python train.py --tie_embeddings=false --init_std_qkv=0.0277 --decay_shape="sqrt" --train_tokens=219600000 --steps=13404 --dataset="wikipedia_en"
Each number is 128 + 32 x the weight over its row's rms, rounded and kept within 0 to 255. Layers, rows and columns count from 0. Numbers have three digits each. The size before them is the row's rms in percent of the matrix's.

# q: layer 4 attention query, 192x128, rms 0.209, rows 144-159,176-191, columns 0-127
# k: layer 4 attention key, 96x128, rms 0.207, rows 80-95, columns 0-127
# v: layer 4 attention value, 96x128, rms 0.124, rows 64-82, columns 0-127
# o: layer 4 attention output (transposed), 192x128, rms 0.135, rows 128-146,160-178, columns 0-127
q144 125:081114085128136110123178121085125141148172115100126133185213106123095135135153133107100142100153139135147152190135109087096129128159175177161118123145109102150163145099104133149118111109176162164152171089077085147174129111162151142148061171180162169145180185171093193047088165136138118120102117087110093141106122118149121200129139167112161083104100130160124176061152108109132181125124
q176 098:032100075127052122119159119145118138207164120129123139117138140139086164189200139090120160091155184123156106138118191080117159084101145162146116126159176087131201183105102134118146089154134109119121161090098117139169127116121120108134097169133133123144201161125139185090112137124145109110159199120089074103141123130113172181090107144137123084149121156107154145156103150156150104076148
k80 147:173127107131101091131186115126123186194165138097123188143180146127104113123154118115075136090149095149145185131089122096128146099148162165158127125119108112121122133064083182177144161099180155145146148078113081132187128126201158149145094160125138147103165177177069151075140169119143172143131063104115106198169086095113108173118170138110151089130081096114102156132165090158096105126122
q145 186:090123113130151100160147098103119124151185104130137142184205081075140165151126108117080159073155115128164153175129108094141092100133193187134151117152095105177141109129092117109096133113145158132148161077076099189147140100141138166123097167135133125113121172126075197084092200146154148112110128101133100147083124120143156214096199136106137083102073109125119144072137106116103179132158
q177 117:052100058141134126129170110119095118151166098138121143138170164157112103177155139104106151135175084124190096156102119073135095060106169128186174109122148088184147217125150130153128150093149186117120139078133100161140136123122153100100120145145101113140150152160147171098143138079105103113181096076112153096126123121107082208129152172059115083121128134138115164167139099163079147111170
k81 093:178129168124144096137196077098143171172159116113147179138185182106107140126146125151078125084138115123152143139117110122119135104119134112133126108131113107127067093057131158189084146124180137110139144080113090088187155126196176171111093158105142090124168201148124127102110139105125145092086065141150113174145103118125128117113208142102166097159034126138143133087077132169101087134140
q146 142:133084064161113137190164090088111119183134173095113180178169151122132149162155165114092132098156081089136145168108151107157115084105150174156109205099119113132119145118102173172158129111164165119177103086096084148171181157132148140150095113179164088116152126089147138101179112107133133121167114070142130101143094143139098175152150141172139105095110192138115138103119086176040143146172
q178 130:102131127203102072158169116102100180171172138117148154201200110113113158154200139095094160112150115159174133159097073076118116099116157137163150110144162088141167139116124129129137137094158180106166163098111073183133141176136135137130103145162138106118146189126144162073114136115168097092130113103127092149111129089126106171088166125094140121094075125146104152112160082177080211104163
k82 094:194153122163100126133178122147128182141102164150144159149136161089056147089164099131101102125128110127077140135068141097134129119098114119154137148152112061150130117087076142134130150112162098098158118109139096115168119154198158154132144114127150102115212147174137140107086075144147180119061082091123107214165092108084142182160157173086174113104098139100130148098159130183120073169117
q147 092:141152146143218048158069174071135142109117117117188143148099108142154092160164105091156092143134110108137156123145166107133132084149110070150090131122122021124127108153134127146076156150129101131164113129128071057121053146102176158177118105146119069160116127079051118152127106132109134100118149135133155183160134187108126092093093140105108140079114130161123086122114116115122156138095
q179 070:136163179118154140162111153075185166068093143115154127148176150084162124073135052136089165143075089121138169128178103119148129174116094131103092134169147104106154047124143074092126119104163152104183118167137140124098147172102119143132180118152161148134110171106116108141090141159153136157087098136165127150165169138103135106155145124145163190098141161168078090134167062089096188140076
k83 126:156093174120160119130037134140159085115090125107204111070077130078159135094097065177172143152104127107024094128183120165170137095114088100105138144134081137117086135132184143101111142129123060110127127144130178113122157087109139109111155071094120056123113089104100068162125101138131132062106124100185136127128123148161116115123102113108120151138134175150170110110087167136118099140132
q148 143:160123108135098195116093142165145101099057132183115110083048177147157116139069127126173122171109132092105078112153152163147115143099107126087134136102134178080123128168165109095140116146093116098111082176145179129095145129110070086108155081118116126083095050135162099188170091137132126155171129136140148063132145143103110073188110106178107168139181145113095135171108126124156093161139
q180 063:189148166191112083088137115138097135150097146092120089139129081156130133126133126138177104175117117137102108092069151157096115163161109077135107095077105163121076064101137156099108176182108074072077100141084133072149133124160145130115175110129130179094143079202137120147122086113130120087139161149074158115108093141100107099081124091185169117086125122154168144072082118114159068139120
k84 096:098153068196090165107138156127100135110128153169069121121111113155116158139142136074121138150123098118127134171111168082118120130110150140131103144131160103151189162137077116084202117147097162142122102150135099170093097181100076070124132134180152214119117089127187154106153106180170128190133160102089144095136151132100118157145087154156130161079174145079105130170206092097147177133102
q149 123:126162128123157105090125164134095157149103143126141145145132164177077066122158169111136172132099112127146135093139145111132142148140069163195108123152151074182159175142129176148128158099138073139098140101107079078161071217136125112138090103195163136142142141153105150140106078127148121117130135131141126144139086133143061168101115181086087134091134150112202164201159097085165159155064
q181 085:114131143129143138084135096026172123137113149111161189138180086119076122151180107160109180123088153090152151080117173110151169149179093158118101135158167144106166078113087111150083117079125108074112148117101119122121113173146126149123103134150205107150139183127143142117042181139157134155108159084145139132157135117096164086085165146125182116130130162107167098094124130072137156136054
k85 139:111154158131098086154190092153091129135161121085136177131156150071116085151164135098100167086120121146145128105089166065124155086148154134209167141132108123156138167119104167155158197073180115123144183116106081128137149127183148154167069096138186098121111176139085149093133187103112192122151112127145126155157072127151080187104154185139127098106108151114137132155167069153096123133116
q150 131:144143101133103090145171125100086131152137158053174157149146074170111132150182150172130054143163101145128145149097105151104152077122117125151139170087131079156082131089141176169116134131160160142145151102126066106161153101149220155144143131145133098148180168127143111103087117100105169069143121115123145163175097146186106152085148153126195087095083159124177101075115136151058113112135
q182 079:156105125111129159095029108222111125167103155129153118150083143131172109087077115127115126118107073101127149159145099093159073107144147123090128158072100100165070081169160074149117141123197155118152098123101118155116162138131137095115118135106118123096134123079180061164147113111149109121154052152110156110137113150181147191162174073191136127149081158172131134132130108116098126094152
k86 104:176114165103157101168131112131152163170135135079142146134136071118136157077139112223133064135129110100103147121156099175152102148112129165103164102081124127109034060135124136180138122107133192153137150076129142137175136098131189158088143141153134054153136164096068112165136126091139125093138095126124105152104132100089130114135164064087182122149090157141119132060104163128122087084157
q151 114:087127099155138045092181155090122156136197139083138116130145073123118134086211125134133124150182144139142142085088098101075153110129082135143089081157127057131179169093065179159170130110154127163103116103138104115162087131127203128142137128106118169148204173145132127111110094112117140104108126135112095172118127120152132078108087125094169082127136173155182109089166132150111132073108
q183 063:139117121096151156116140131136209078064106131114167124124142095155124179082076093143149098152130089106147195072178079133140186141063124138094116122150108224134137127097143102175092160072141165169141122147178157121115126107069126121114146151153177152115099157148093104128154142117096123174059087147176095111134108094126119110159128098123121137125165179151145079113137198176170123150132
k87 106:111059157117138085100141147124159109130133104091194116125112140116157120094119127176160122152124144138172152089143078191098147130133097152132138064121116139134058117128167112186096132119169130155115147120118182104137142058130183162126145114087085074116156155145095103153122148062090141093166130140162143132111091103162097080114115030146112102183103140195140103098086208174135114102156
q152 137:189184192128160055144096103101062104077120118090132113173126084138170150191135114133149121114109155105105125151116174168173114128145168088127134187112103100127041099142128140088125134136128111153159130108099117154120098134121183163151136096123141068185105142128109098125137085099156127114159174140132139151171128161109155135102159110177090148068084152160046050130107153079129109131096
q184 072:139165157135139155136130076146148147161123156097146200163170104139098091131153141119094102115072137086115096161085143096115130165132151103126143129122134114124133082074167072117135146131176160117158108127136102154127163164123107131152090199111167102157174132137161135148112127145162153171157059136124130136169163144147189117098202077123166141088059140092000120120116138084107090119136
k88 131:157119142140132101186115135167116083130116140128108131133088049117160171112136096149136103081128165086097102152137101154203070107165097143118142156130105117117143127187135168091102084098060142116163075122133137149141152094103145079126119116118196130124077153101071104146138075164120119111172125059087117134135145117109237146206147148115117143128134132149123071174143086110150106156071
q153 115:090144112123100040105186140121104147154201108064140124130142060124126142113207137133151136143169198151126129075119107147082132110168078133181113097153122072133169184091082197162182159133134114140121130129107121109164097114122214128128143131126132172167182164160122122118114087108116144104115136161136118166117126136128105078106097125071148102122117201138175132087151129138114134075107
q185 095:146149096050152198133130083133187121110081157125122181132108155166064136095082169151131096158163121110104174073169135153113191214115154167104108145127099197105117107086129146157079130125129148167119124156128136084161141129138090145139127196125181132105101159108104092127140148110086159219110111150163095112136123118122121092132151074094121096133127108088119139119118209130160096147153
k89 108:132065135110117077119154127147173109112166093091144130132100096143162105105114175179169115127114182164200131117164058185138151137144111162146143064107123126147087129159189144173117098087150155154123151141082178117135132067125164159141116128125094082105121184151049100138148152074102124129201163114153115116114116090159124092119125026151123078150098138179131111149095166149143145113127
q154 117:138103141125112181152067116160147109090088113194105110120085152111151125159056115101141172150084123126125123147173151147170093154126159148089116139127144175121156116184145087053114114161083125099127129146118167169102134154112024082107126109141133138086053090056102157146163138135135107179176162140152132081118154127101138096166126093171077169146137106108087133180148116090173120165146
q186 057:091124141128136087090162145093083104152129082126083093101120152118128125167152119127150138166148149124104086108065198177076104126178112102143124123161132123140160139099125162130115146195068067094071101130127171051142119100146148118140144095076098169180147096152117163136118150133079129119193236137086144100136138173098129105090078170101121124111169115117162136141096086120159085167103
k90 095:093152094148157144136132130100090110100131150169062134128125134123120131146137129072103162140119113137139117165118187057126121094114155134146088154152159136167217177134080123057170118151092142098127120142105087165109109182108074077121101135180190215127096092116178172093123127157140108176149161129096144102165141137126110157110100182159081146104158117078117125183187088095135168141101
q155 120:132107163124146201154091105111171092156071146153131158144172176116100126142081129125098149093075041127144138172148149117147131140084169146131146148101171192156117072194176072110060121100137129130130157106161113135125138147122052129122082116156147075147108129092100163118130220152159097136130106122120128111146101125140115198138149141173089165119121058115112140185113105108118128179151
q187 105:147122152189147075156104188097119144129169087158147094122117126095165119138163159111125181074076128147128106141098051123134107107148079142188149123127162120178143152193108103103180132121095083133118193106150131141109105127099154124094131065154064084138089125099108109122118127157150108052101177112149146168088132121133130163126057192116085159153148100112180104130154096131114197106093
k91 121:175202192110177157156099131127087139139094136163137141137154174085073128123130077079101141122140113135067104109106177075105100114137161128132135186150125102120161146125076116104098179135120068100136149134153092101120118172125078145095142125147157134164126083116168173116075134159153134121082096162142115148152133138092121177108109255115129154098152090113129139089138091106081103149147
q156 113:191136125159079182093075100171148146097083131203117133127085170098176150145070112145137135186112147110074134108133165114175103135123139137063118173118110138060127090140146100096147117145088143117148091151126181150100201133161098136135124118103089123076085078076146130136176092141110167165163141113169130092117178137074181065188153104139159153165133132110088128091134114151120124153135
q188 078:116151135139118080061085128141029139170083147118110088138146173126139104155131072160128143213135112138108127130096171126146075095138137101117076143141125053154100115128150170140137143146168140104107105133088107114130153165184179125117137068121113171148174117129153153132122106117141144079162138155061150108142117189140086131101159138147158113114093118183143143173105052076101092151053
k92 098:076145082168109158067106136100101183125095195159075125145127128138114178148151106128110159154124117108108105151137147078185117153085148137108091163146136091103150136132090108085190117161097177148136108163143089209118151199125074082170120122151131187135155109111167160116148103192132141167097143103075169100119145122147113134165111115138139161099153176048102131147195115126120177119086
q157 143:098078134145128118143137159143097106119131097138101066162089110120168153143106175066145186145145149099153158078136125160116090143160109150151095107151102167146183179170074189120180158151112130104133106183090166148133129177069086066103149115109117184121103113108161112158143061128127056177152148129106115058104143087108121066166082096163105128115164175135091119149180109125156130123128
q189 077:077116100144104128143152136156109139169123110122099169138105057095145135164123158093152113127145175108111115131134123168075154126147166117149158122122106135058143174075099207112146167185075107089119108159085168096142126134139102077143120195122180145134127097166125178148159140125122159178230211137137119105165145103094096085097059115085150127116138151115089139123091146171166114091138
k93 117:088116084173120134089158137133124086062151136167091124141102081167153117140132166082121174129142131135178148155119161095082173121088109122177137115070158204160217181154095141096194109118141132106089095172100167164123114142095140095132139175187165206100116110158154128116151079091133087140181162118103130119157114108101168148134106109158084110099164141125133117186171140154147165130106
q158 128:105177155114166102088112172126126145149149126130094151064149214149087084077166131127123146079099157141103109115103128069129170145155112100141118109168144100124116135107091099161142112081143062143098135119159125069115108166167163120133095139133103158142197132222135099116108143140143100083066128142121123177097129150109097177118119179119143153159174086146197148169112146131157168090049
q190 099:118126132144103084099151102085116142133173116139202195141188095137088138180172129116140157089094203081183106160138160081179146069118151141135174135125145130140144166162116130133139132043117147129123210100135096170091110106130153147120133131115105100139191145122136146103119132113139110067118073145163109172058102087110133138136114138157103111182121110135164110150074122149135205126069
k94 118:091151142116095125107093126135120133165087119133162125096149179135095083162157127109138143088122188157116115068096143124112141133130121067109137123139101094069135124109174118149083163113143054154132163147180121054119160114162152154148101086061088099151162151144142099128110168158110134067090058154112112133085079213211090100148133162161112155157150126139186123128062122146129121169105
q159 110:125092163099125179180116061159143081147075080149126156159145162108166179156069118119112152126060148102112165142127117145146078147184173145119193150116105208136116083175160116140072187147078125090164138145074171164116209108099071110129131130131142131106050118115105137126115156142108141167135114138146149083110139114105132143140141109157125160167116088113061153140101086132130143154156
q191 078:151163139112180120134112162134061142108076099167048077117086160112181075125101163135129119121173081188104134090123099151087080153168110136150092135140122071131116149156114145105122146187117103118095062116102122065128099155142097137122118057132125152137035098139118136141121133128114132162151205102116169114158183160140083098122116170078129140125135094134127167141156055074112113122129
k95 102:151183102123120174128100084107118164074130136187045128137145126157138167154105161090106126153145134149116113160122142112149091169132152111126166165116175142129161155171098114079153097133106124098132107121100101142130174186099090135139113204191121158094071110112140169130140085131140059184136183123126127122135188100084146147131141198082145112086123161092099138138191096088107210102093
v64 125:137101122174148116139122134156116152119147107133183117098121111167129122182096157109153130110200057091138212147118163133067137224122138139139156161133167143083122215106156182110125103101118112193137108121187117155166164173131126127181109172146082186110063103121100122118144122101146060058130133120123129139138141137084154151109150177137142106158128120133107092161119175099126134169095
o128 105:140082102171138162165157119123134154206154167116121100132154161131144152136160134106148136153109172110149118101156083126123146137124109134126156122101108125129166172071105193146134129212123198124124113157152155102168143136132138095151144139093117163131109083098115107119204111067151119100146106030136145106115176117115072149172149216122150088191098096168154119106137064115072168165151
o160 128:164160135111170148131092088142094115078098133117146138101088123128133086110211107153174144164076136131159086147167102097122126062100146135156045102151126135105069100142108070093144191123128093126144165071081115125072116153107082193053119104132171111128118171133156113173071121140175169153125123166156113130127151128159148073111107063134118153121092135104150114142083106141172102084142
v65 109:128197137090201119145162128131112167171132145154134094129107111084093187124106138129176091073120098136140111151104118156151160097142121125112062127150134063087161153131169176126063142128117162107167196116094147137114084107128109050123100180126119146144095165113101173125118154150066090173172152193163139164181123153143135118056116148100102133173119090123115112126143171151135199091125
o129 109:108158113090162069147123175086132124100120141121076169104095160081118164135120157161155176082120202086102106165096189090173152121149148183025131147127162122100091115104121127126172129198072132103150111079107118133127137116145150133129096128062133103117122093160151169142126134146070093157175138069105122197121179173105163103124181121146110162146160156152140097125094149092148124151123
o161 104:183127119151104091131177090151162127055104147072120107109149156168109129084215091098132155210123075140174132128141147131101171135099140108165107146162131126156169096116106135126113120119102105154187089157106110073159168157126106167087158071091111126115141107116109064138142051131167169132126140143105078140081137069143111111130168096117133097089107147184119162091125155186135090179116
v66 112:109125106148104147171094089149168040137108140127224161142147117131105117130146033136146144112120136087061126137150189131128120130070141093105154116091093112111084083152140118126173116140106082095172111157121144129139147117098151132121129136136188134112164114102081073114162109151188142133091083074152171147095115098079164111144105177106166098135147199147117102156098094053101139142092
o130 097:080062125163130164088155120107167147144136185187158134097112094160076150193100140070147078130162121117171140164114116172163079115178097183131142144124162110159167089091103137188098111198043174113173113087126075133096118147069134106172144158185137157169169120137086160119117114113143134096124120072158130145105143130129097130115111200124138110105132116112155109110088102106104156124142
o162 117:086064108091087137122064153127141141173133078140110145160105084148144111102081173152091119114156170115110127132110110116122093143182073105147154132139099152118137138126114136148157131084196095144079149157155182100134132097127144079120087186175115167131134120148127210150069182146023138122138179109141123156084085156142132154123058162125100120147128131099133063163122138126101167065121
v67 130:177068093093088143143124111103152121081104098091122145116109139106117068071137122146111131177088166197157090178148115139145121160130144136181172107160176101173156102119104117123164175146115113120056130109109089112154125139131094111140116097156121085127140113100197145100128072107156159149069142150165053109091177080159140161076136099177164124106140175079144137110103132097123071194153
o131 124:129112127140146154163138144175159136132075130093184064140127120151187110048126157101102122138116079150111142128164075131096144164066138069182128086151120106131119079108136127109132150019138092133083126109151065123173120084121080128078103104171131136133153156094168098125120180116180137125099158194125108096140095093185127174107139115103116083127146134151146092129181144196142102116134
o163 119:088129146159127133134094181117141134152147114134110138131130080114152166211130121157104131080105143045096110117137158114156097154147156142086153160103116165142120138126152206179175070159078197093139110127128165189153138114160134123175146155179085136100124122125098164150155163132092111180186176065169146163148112139054166109185109136127087122157117092118144093106141112185077150134121
v68 114:153052133133087142107093124135140164081123158146151124084170112105103097102112111142075158144208142134129127140158104136122129147096089179080095124119146136142132135153092122103158168110180096127035107167173110139162061151103123128123151148181149135089170112107203130117121092105151113059079143077093072147100158134157166127190126104186107124096152099176049105132138134126144098155133
o132 119:085116106155081157135103127161097153133147200118116092124118104169197140050132142093127137183170110186161170095165130170077136113065125118162111119149155120106145125140098192105111130062183115115087120152143155118110159163133127129079160130150118182099114158119142061166134097166120130079126161213148086101107097091150089109119058082106157125139163129119157140155169128144077105140112
o164 102:137150161057148177144098133194120100162061102192132140101087156147058111155118116155135105148106173084120085117072160084132114110203153117127134122088120138166078066085146094174156148125143170120112131101140158145103135168149109129158076148121149151168131137143085155188097158094081167153184112119167155111131089189090124062114120177095111144124120118092132089102079130125099154115146
v69 116:172076162166131122091128107152178163097147145180131092153106134138111149138105126103110119136098120131187170121115086117114158175112106129083162142112204155075176161127155140136104107190128111199141107111164118137181091195127101137110111149109115161167184129133109176131112192115172156123131159126153046107144129138077157130131154104204132109112092110157216101142155099130146119196094
o133 103:122128164116140184148184150124162129151147106102133094127121177146169133096073155098104218113078096135127107097119089072070220129075133193125114139095123113126170109153125168136140084109106077144139122103126118110127135165083062172143120129156139152155148113152168088114118110128160088140160159136149073044138114083085081124094096152076151055155117150148140127137086130152111139162159
o165 122:151237159101147085128161120177097124109150172113141138051139170131120087094149103120120089151130097156154120083128186115121112054127166100116099140161099080131091126096111123089074164150119197119168148070082109127081154145160126161167165106068158120154115120111153119178108114163146160114138097119114145159134144132139148041119139120093106131102160120140112111116116176153193073100082
v70 123:100169095184105114171090156142100129159132123101148115066105166145103130118145150115090070152131091145179100119105141104076148086092088106112153097059172099155120122118102131139167159134101158120107084098130090102130115141126128185117111127082157111133096121145173111156133194125171097138069118142094004104168144145047138131142138112127159168133115150097126210126148170104155126189111
o134 126:102141087159181180165140140187166083218123094164125119119163094142179108123099142099111047073141087126133120144153083138119159132177133120135138045099100077106126085084141108109102145107117158172115157112169112126123109104119087151040132089142108098145081099151116148095128128107175157132076129158131066061132151097138110120139110096106125083125162104105118180067125149143161138104108
o166 112:172179156106103068062169123075122159122143189080137176108202221136093154120111137155201151146086139140142174108110150094089146144108181151123060151186126132133092139149130124121122110106117095173149134140094130113110132181136114115127145136071175176120185151119091103140114114120138085114147068170120224138127134133145116106107111114123093163105130152180101166125167101149157121111121
v71 121:075083125150167134132079133149113076149075138074093160177113091040131111140142160115171139082133187155152123133118153086189143143123118135128229140132147127132139117112096082084129057136124105079171041096117082104077161129110127108097151124111124114119129101133098097118132105156141117152124082151148160167060068087162130138099102099134092096127159126181149170139148123114120174097144
o135 115:170161093127159120107131120145129104143112058141131090124081138106142101131152134179135159177168194126141103129037145087141098078087097183153123088099099082119174034163148113180114140133126070120179095081190164138107105160129149086130158117116154120150109087092139198130113111140133135129125099117145178141166119130078085084125111166073161132163132092168108140132118106082115105176152
o167 125:110118118127113156137109121111138153123153123113149141162111101145167166145136128101069125120133108126073154116166092181098129165132086098119149158099120150157087175151168165152203119119143154138031167177141081138114136064145132139169104225209039085146128148140150138103131176116091135119126155088121141128111094172145125218137139148158123148120150149083134046139153133153099131133142
v72 113:123195146146138126127143148124074116122104088136134121204134132210151181111126122167124107135091090080131182143163107157134116106140135138122077128119113116117126145105144104115104119174108178154146142153110145061171170134182113119144092142040145127178072165121132124137122106118108106114111146132065092125150162148122085086194204093111186133149053077128096089174149111077136183135123
o136 098:089154141146141121091120145082125123100083125126153138088164183118059133181196111128096097122097164100127106141103130160155162172158139096126052177122120170152160144149134128111136059174104145167108149110100089126089134134145124098182154101178092119130162121079105062106149082121111096080180171112110140154151130149142080130131059112114099167075145117107109136091160138089185208117080
o168 116:134149111138124115174150128144140127114153189093109130088124150079164102101118131135177160157122111121150108140128167113111156061059157108109114097136153083088155112116091144119092100119073101152166114089092154159149148149092103143093153008094144155113114098100135123132153162125218120129113113114169118150109173101108111074105112086080109106134169145192177162076071133148164070135070
v73 106:066124154144151143134135133073108128164141117116121140139185136149140117093152122173129122142202109123164123154122152109160148208138120144099110161205204111148156125132092091124136047137126142140083093109114111070156162101136117150115135135104099168134116163153172114128107045097074076082090125121067142136097145138168066132111141064122138132109150068179067096117151138097150114063119
o137 103:155126128132126076124105135116096117083095096119131132123108144141120124120247100144107076119105174156179125135042116193143097088055166090116117154136144142087162139166140177111088133063169129106183116150145184119150121087127112111117199122095141117082146127086152138173128060114140169104138139140078178146167091131159097115146099115140145174105113083108146110147146084110130114155067
o169 094:168125152162125072146071140174164143086092173142146141118097132095117129197228154102135181094078103078084086130180146111132180066085187117090129166101137147125101132122144145126066122071073131119085164108129126150159149134141138131111093090137126064128124112097106117103145147106186144122146126089142129103174130110106202106120156103105089135167120194104143133096109126164151143167086
v74 103:093187175079197130145170133121091139124108144156092103136133180198155102088138167113108147088066127115170131106138139114158182172166165104123118157157142060212205114092123089111120091141130151130129129110084164105131166095151130124114168132120123177142111100061120192096147099116166100078094111137133126152120148101126105106117199086108136129122113081127107106090164104129143115055167
o138 111:193150148142131061124143153141072142094067118064147112118067118177113125133210137151130131112095129140110085122083103147127127176124137096099108169148157116134125077080190067130174096130136081116129128055162063142127078123105116131132136115080106084144176131122139131153131105126120102058139186148111149184184125113119147150086126158143135184110140111135126103185114129130209131146084
o170 082:211156167118123024176114119148161130135102161104146159102152156091114157140201128108137179151113124118126112103153163127110153055153188128136063147084098137123070088103086200139064123065108164114186135142098138100165138135192133132133122122108143113139118141131102096132145141103125162157123088141116114182138116111137100066144170083101126101104111154136084169107118177163097103145084
v75 111:118134222162185134066104115102083168093159146144078124150143083130123118151115115131081161113142139112193107120161074138152099138121118124109048132142155153101146114137130138140088142121141130232126146144136159154111116143155103200089148162149114131132121133096160145157106127100108154103109175141075111107144185147147118089185189110146079126123099128176141123112170128183151102024134
o139 101:090112178117062161126092136113089129071123117154095107137132137151160131110172116136086174118158119116133098159091110084113162106127168129133104170108133156122133120150101126076142086089192117124112115138113231115090140143129116122101146161118144166107181185144146115140100141184110133097115170224131113191129152102097080131093083082136146237132133144064119142177144141073105113128124
o171 111:133175111113123167171195106169126127127095143144080076123104163115135125107120113133158129143147112174134120100102145143107130059073160038120151115120172121110122105066091082108085183172087167103188114053118123163126155154098132145140106094116155110173158090140129111169160118100194103088112090088151110102210155127147162061142157126149168108171145115112129157115075150119169108163128
v76 121:104118128191102141139088148119156137135115115110130125054121149105069115098142121090143154120164097171104111208117176114151101147128082108064154088084156112085104117145111185132147182124130056109110112147146139123147216100124158170104075111141150156091127129138142133118097123127149069075160084125089096122117101159103099174109115116154185094107193167187136072109099122122131079087077
o140 119:110118111101176140195077088089146160138145097165077116100109115094163106040129169060098070111150151153163135180125130120132124053104158119143154129092113103071166102124135172110071182131136196160141158117168173149140084078080132112116132110152166139152109093142108138131154185161159135084113089109130144120128157165129107176166102144128139094115126133126096163187065098144109185123110
o172 113:150099138066137177037080114173149140156116122163168095123099128172058131181077151178092125126102160103149079105108128149148104138109117116126118181163090146168115122099093107138134125108139083127055141102134150160119127141115146123127060167156133146111175127153131139151068147118045155133137209144169162083159105127113194140102095159122100149143109097062119126171158160152133131074130
v77 125:067083120161138129072119124174104136086179137135111119183123081059134182130115173171121133139229132127179146078100115114091138132101140178122116138141134106120132191087119132167142077126162126174135099113148124111133104163123093139154157156126092150156134127178168118146113170140152142192101153120051096104172119156104184115146104090157069143107115125164116142148151170220143124138083
o141 118:121108103111099159115148124164148101174176092114130141153189135112136158121148105150136187121120101141117141115101154079102166120125120178179157070104106143117163135143105177125105084118186090097156090155105221135118140119147111155088127154116126135058114133151150121206091046098132151193119114186143079107148129083088096102139092075095136125168112125112160189089129117131051074135121
o173 114:191176150117161110151173089105088118097108155110148141067123168108100103133211097089185096117099095159115124156162093133167121122124138099150115119160120073090140152184165119089098162142108171153130157075132060143107093150113109124115182057103176083145157142104123087090111127132160105065102113129115162154120175106157118137102150142160097142081142142161127120120100102061223161121131
v78 127:159094129136131124143121121133145190125160104107127146142123125054121125158133132106152150181211108139111126125082176125082092158181101150063143147149092157111160124128081154084127134103137189152110085133108097158152133108113135068156145152191125093137123105093159100133092154166095104118174212138112155130118159110164147158082035129146125130179135190105066153095074171159119154080138
o142 123:151140125142079087151136115078108144137143120154087099095127118062162141100182137117156164122174140177104130104106136137122156117104095167100162153140112181105119188090132154114140174149157139130140116151125193113192177137232139112125157135108117183110096165121146164151165183147144148126095109091081204140071160098100066072153151127136115164183112136136156130124157155148070059104129
o174 115:103068157144131092067113132084149136156112085128165096175125074176131151154154148131112110046137117141137139165170072118181111183114112145153147161113149116149166143140152088155123117154115053109122151131180105101106113087091129162098116138175081087091146149180074175064120090115123083114136143179145104127100131121148156212108137174161140116089063093140170148158117078108147158142156
v79 113:113174151118131149178070117085115135102108127131130091109198082048094106123119092130112140114136090142175132142126108111148136089114128085080060107130211171102093109105104157140117080151131143125158147156087165119074172149139162156074083159094193137131092123135144111111122146109086135122136137206107151139147152199099149120117106103106082080155118115173150159149125133101116188050081
o143 118:106192112098160114129076142082133125143125061157120169066138160066115123124129168136102095108166194087119135164060109096137088069154196198067122159143137129092091114148091148107121126146104127118170162106115173122054082125151113106122138107149151137140133117136130174129105157135089144151129141126092160166119187227105098088139115126131130165080118115104132088153086133066094127110116
o175 106:167077109159074137121169103162091127123117186169147128178083135197148136076151135132153127174139069166128156125126064107082133146121117069185133161160156131164150114069123041114135205091165100130147111076109120142155159150109107156155130171151123132142148107124111117149162120106167137118129137101153104059216121076175136089093151124132156142187131102085109102113129155180147130120131
v80 124:171094096136172110119075166160138163070085136146110166175091074101136127153112147076159142200094155178101085138101108093182162124163117117091178122128118101135168187152133133124120126062148132020159120074109076130140103155100111102121116089111104141125112130161149156115115140143108074186156154095116108164119092110124166165109105080149169123161118092109085121145078104184139161161142
o144 114:172112140136150081099104123160118124166123145085130113130077161091165121089171131117165191156077131148091104133145148094137105121081111209138118088138148076149150022129122089134111124094092049161122104109126148158186186148147093122184110080098118160127111119103171128110139149171147091156102103140190133113117132098080087105140170115101123176157111157197088149134119129181164144165142
o176 106:115129158085126121085120088087132111131131131096150120129127147167088160112200117113115103153091137156138118114127124163131122175137089170097134157129117161148108111117104184192170103082154154137079099194127093140097112100228156151134140185166095094090124144085096067078176097108110141165125123171125127178031104151079111155125133136097148185076118109132139100107165151122056096121146
v81 121:134085126099145155140083115189123097134144152108106155166163061122064096117131103142122139107176152074173114084105174097097166167078216102110171120115129139122143069097085119124158120120162127219177118133099115127115070109119137139101179151158131177168160086077151107163081155137181177098080104150129124129133133149100130160068135114142117147123115170118182183125132088158148090118115
o145 120:159107139164098204120164167145135104109115109123154069172122100106159106080089131126132130136148093107153105139062096086102151161174105182116121039116147093128093063079118107131164124125147096098178096126129159114110116106128114142090118160108100133185148157150153209118066128153129157102088130152077148104181139106100104141088103129129139121162078130109183114089074119132094030117124
o177 107:130169106105096122153097094105096165154102169144146139130124198154110183147143126107145094126147135208113184093094150132136098090189140058157121117148107114103099230176114133142107154137192155124106137093170111135092161179131115080142150123130148096135143165162051105122128157152110135080092109144145193136079105176155106088143078148134104151092170124145079130174158116099131183099108
v82 125:123142151169101138139108201099130147222158144147143085144154106155098170150131163111135125125161153123193163137152204133093147169107123160182148141142177138083143166133111184124117113125118086084109157110123183117115125063128135160104106151122101196138123143177100175144100170117101071104176081102105121125150115125215127154109164136142132139058147077098152072109121144178129080104140
o146 116:168140121095133106140128178112110162112180141123118113159139141140166092064115114109148136130136119129216159145058142096126070125130131048121149090126136132081159112136166188169110147136183173111137086147102174153098063084084165140187157124078156112143093109157129164135123130136136098129107022124076113137116127177140206124118102144149142102111096132161165129135089074159155130166103
o178 116:186165123153171109114169095149147117050128129106124116079138149114090153137195141141176143129072070183132081163117120127151180127127137137120104125133111094174098126136114082139091106113123164168128072052106089113115124209162068146050122114124146075133151136107128066127114073134147146123100136166115141127133127093112115104063190131111102195163130135133115167082119195126161125105126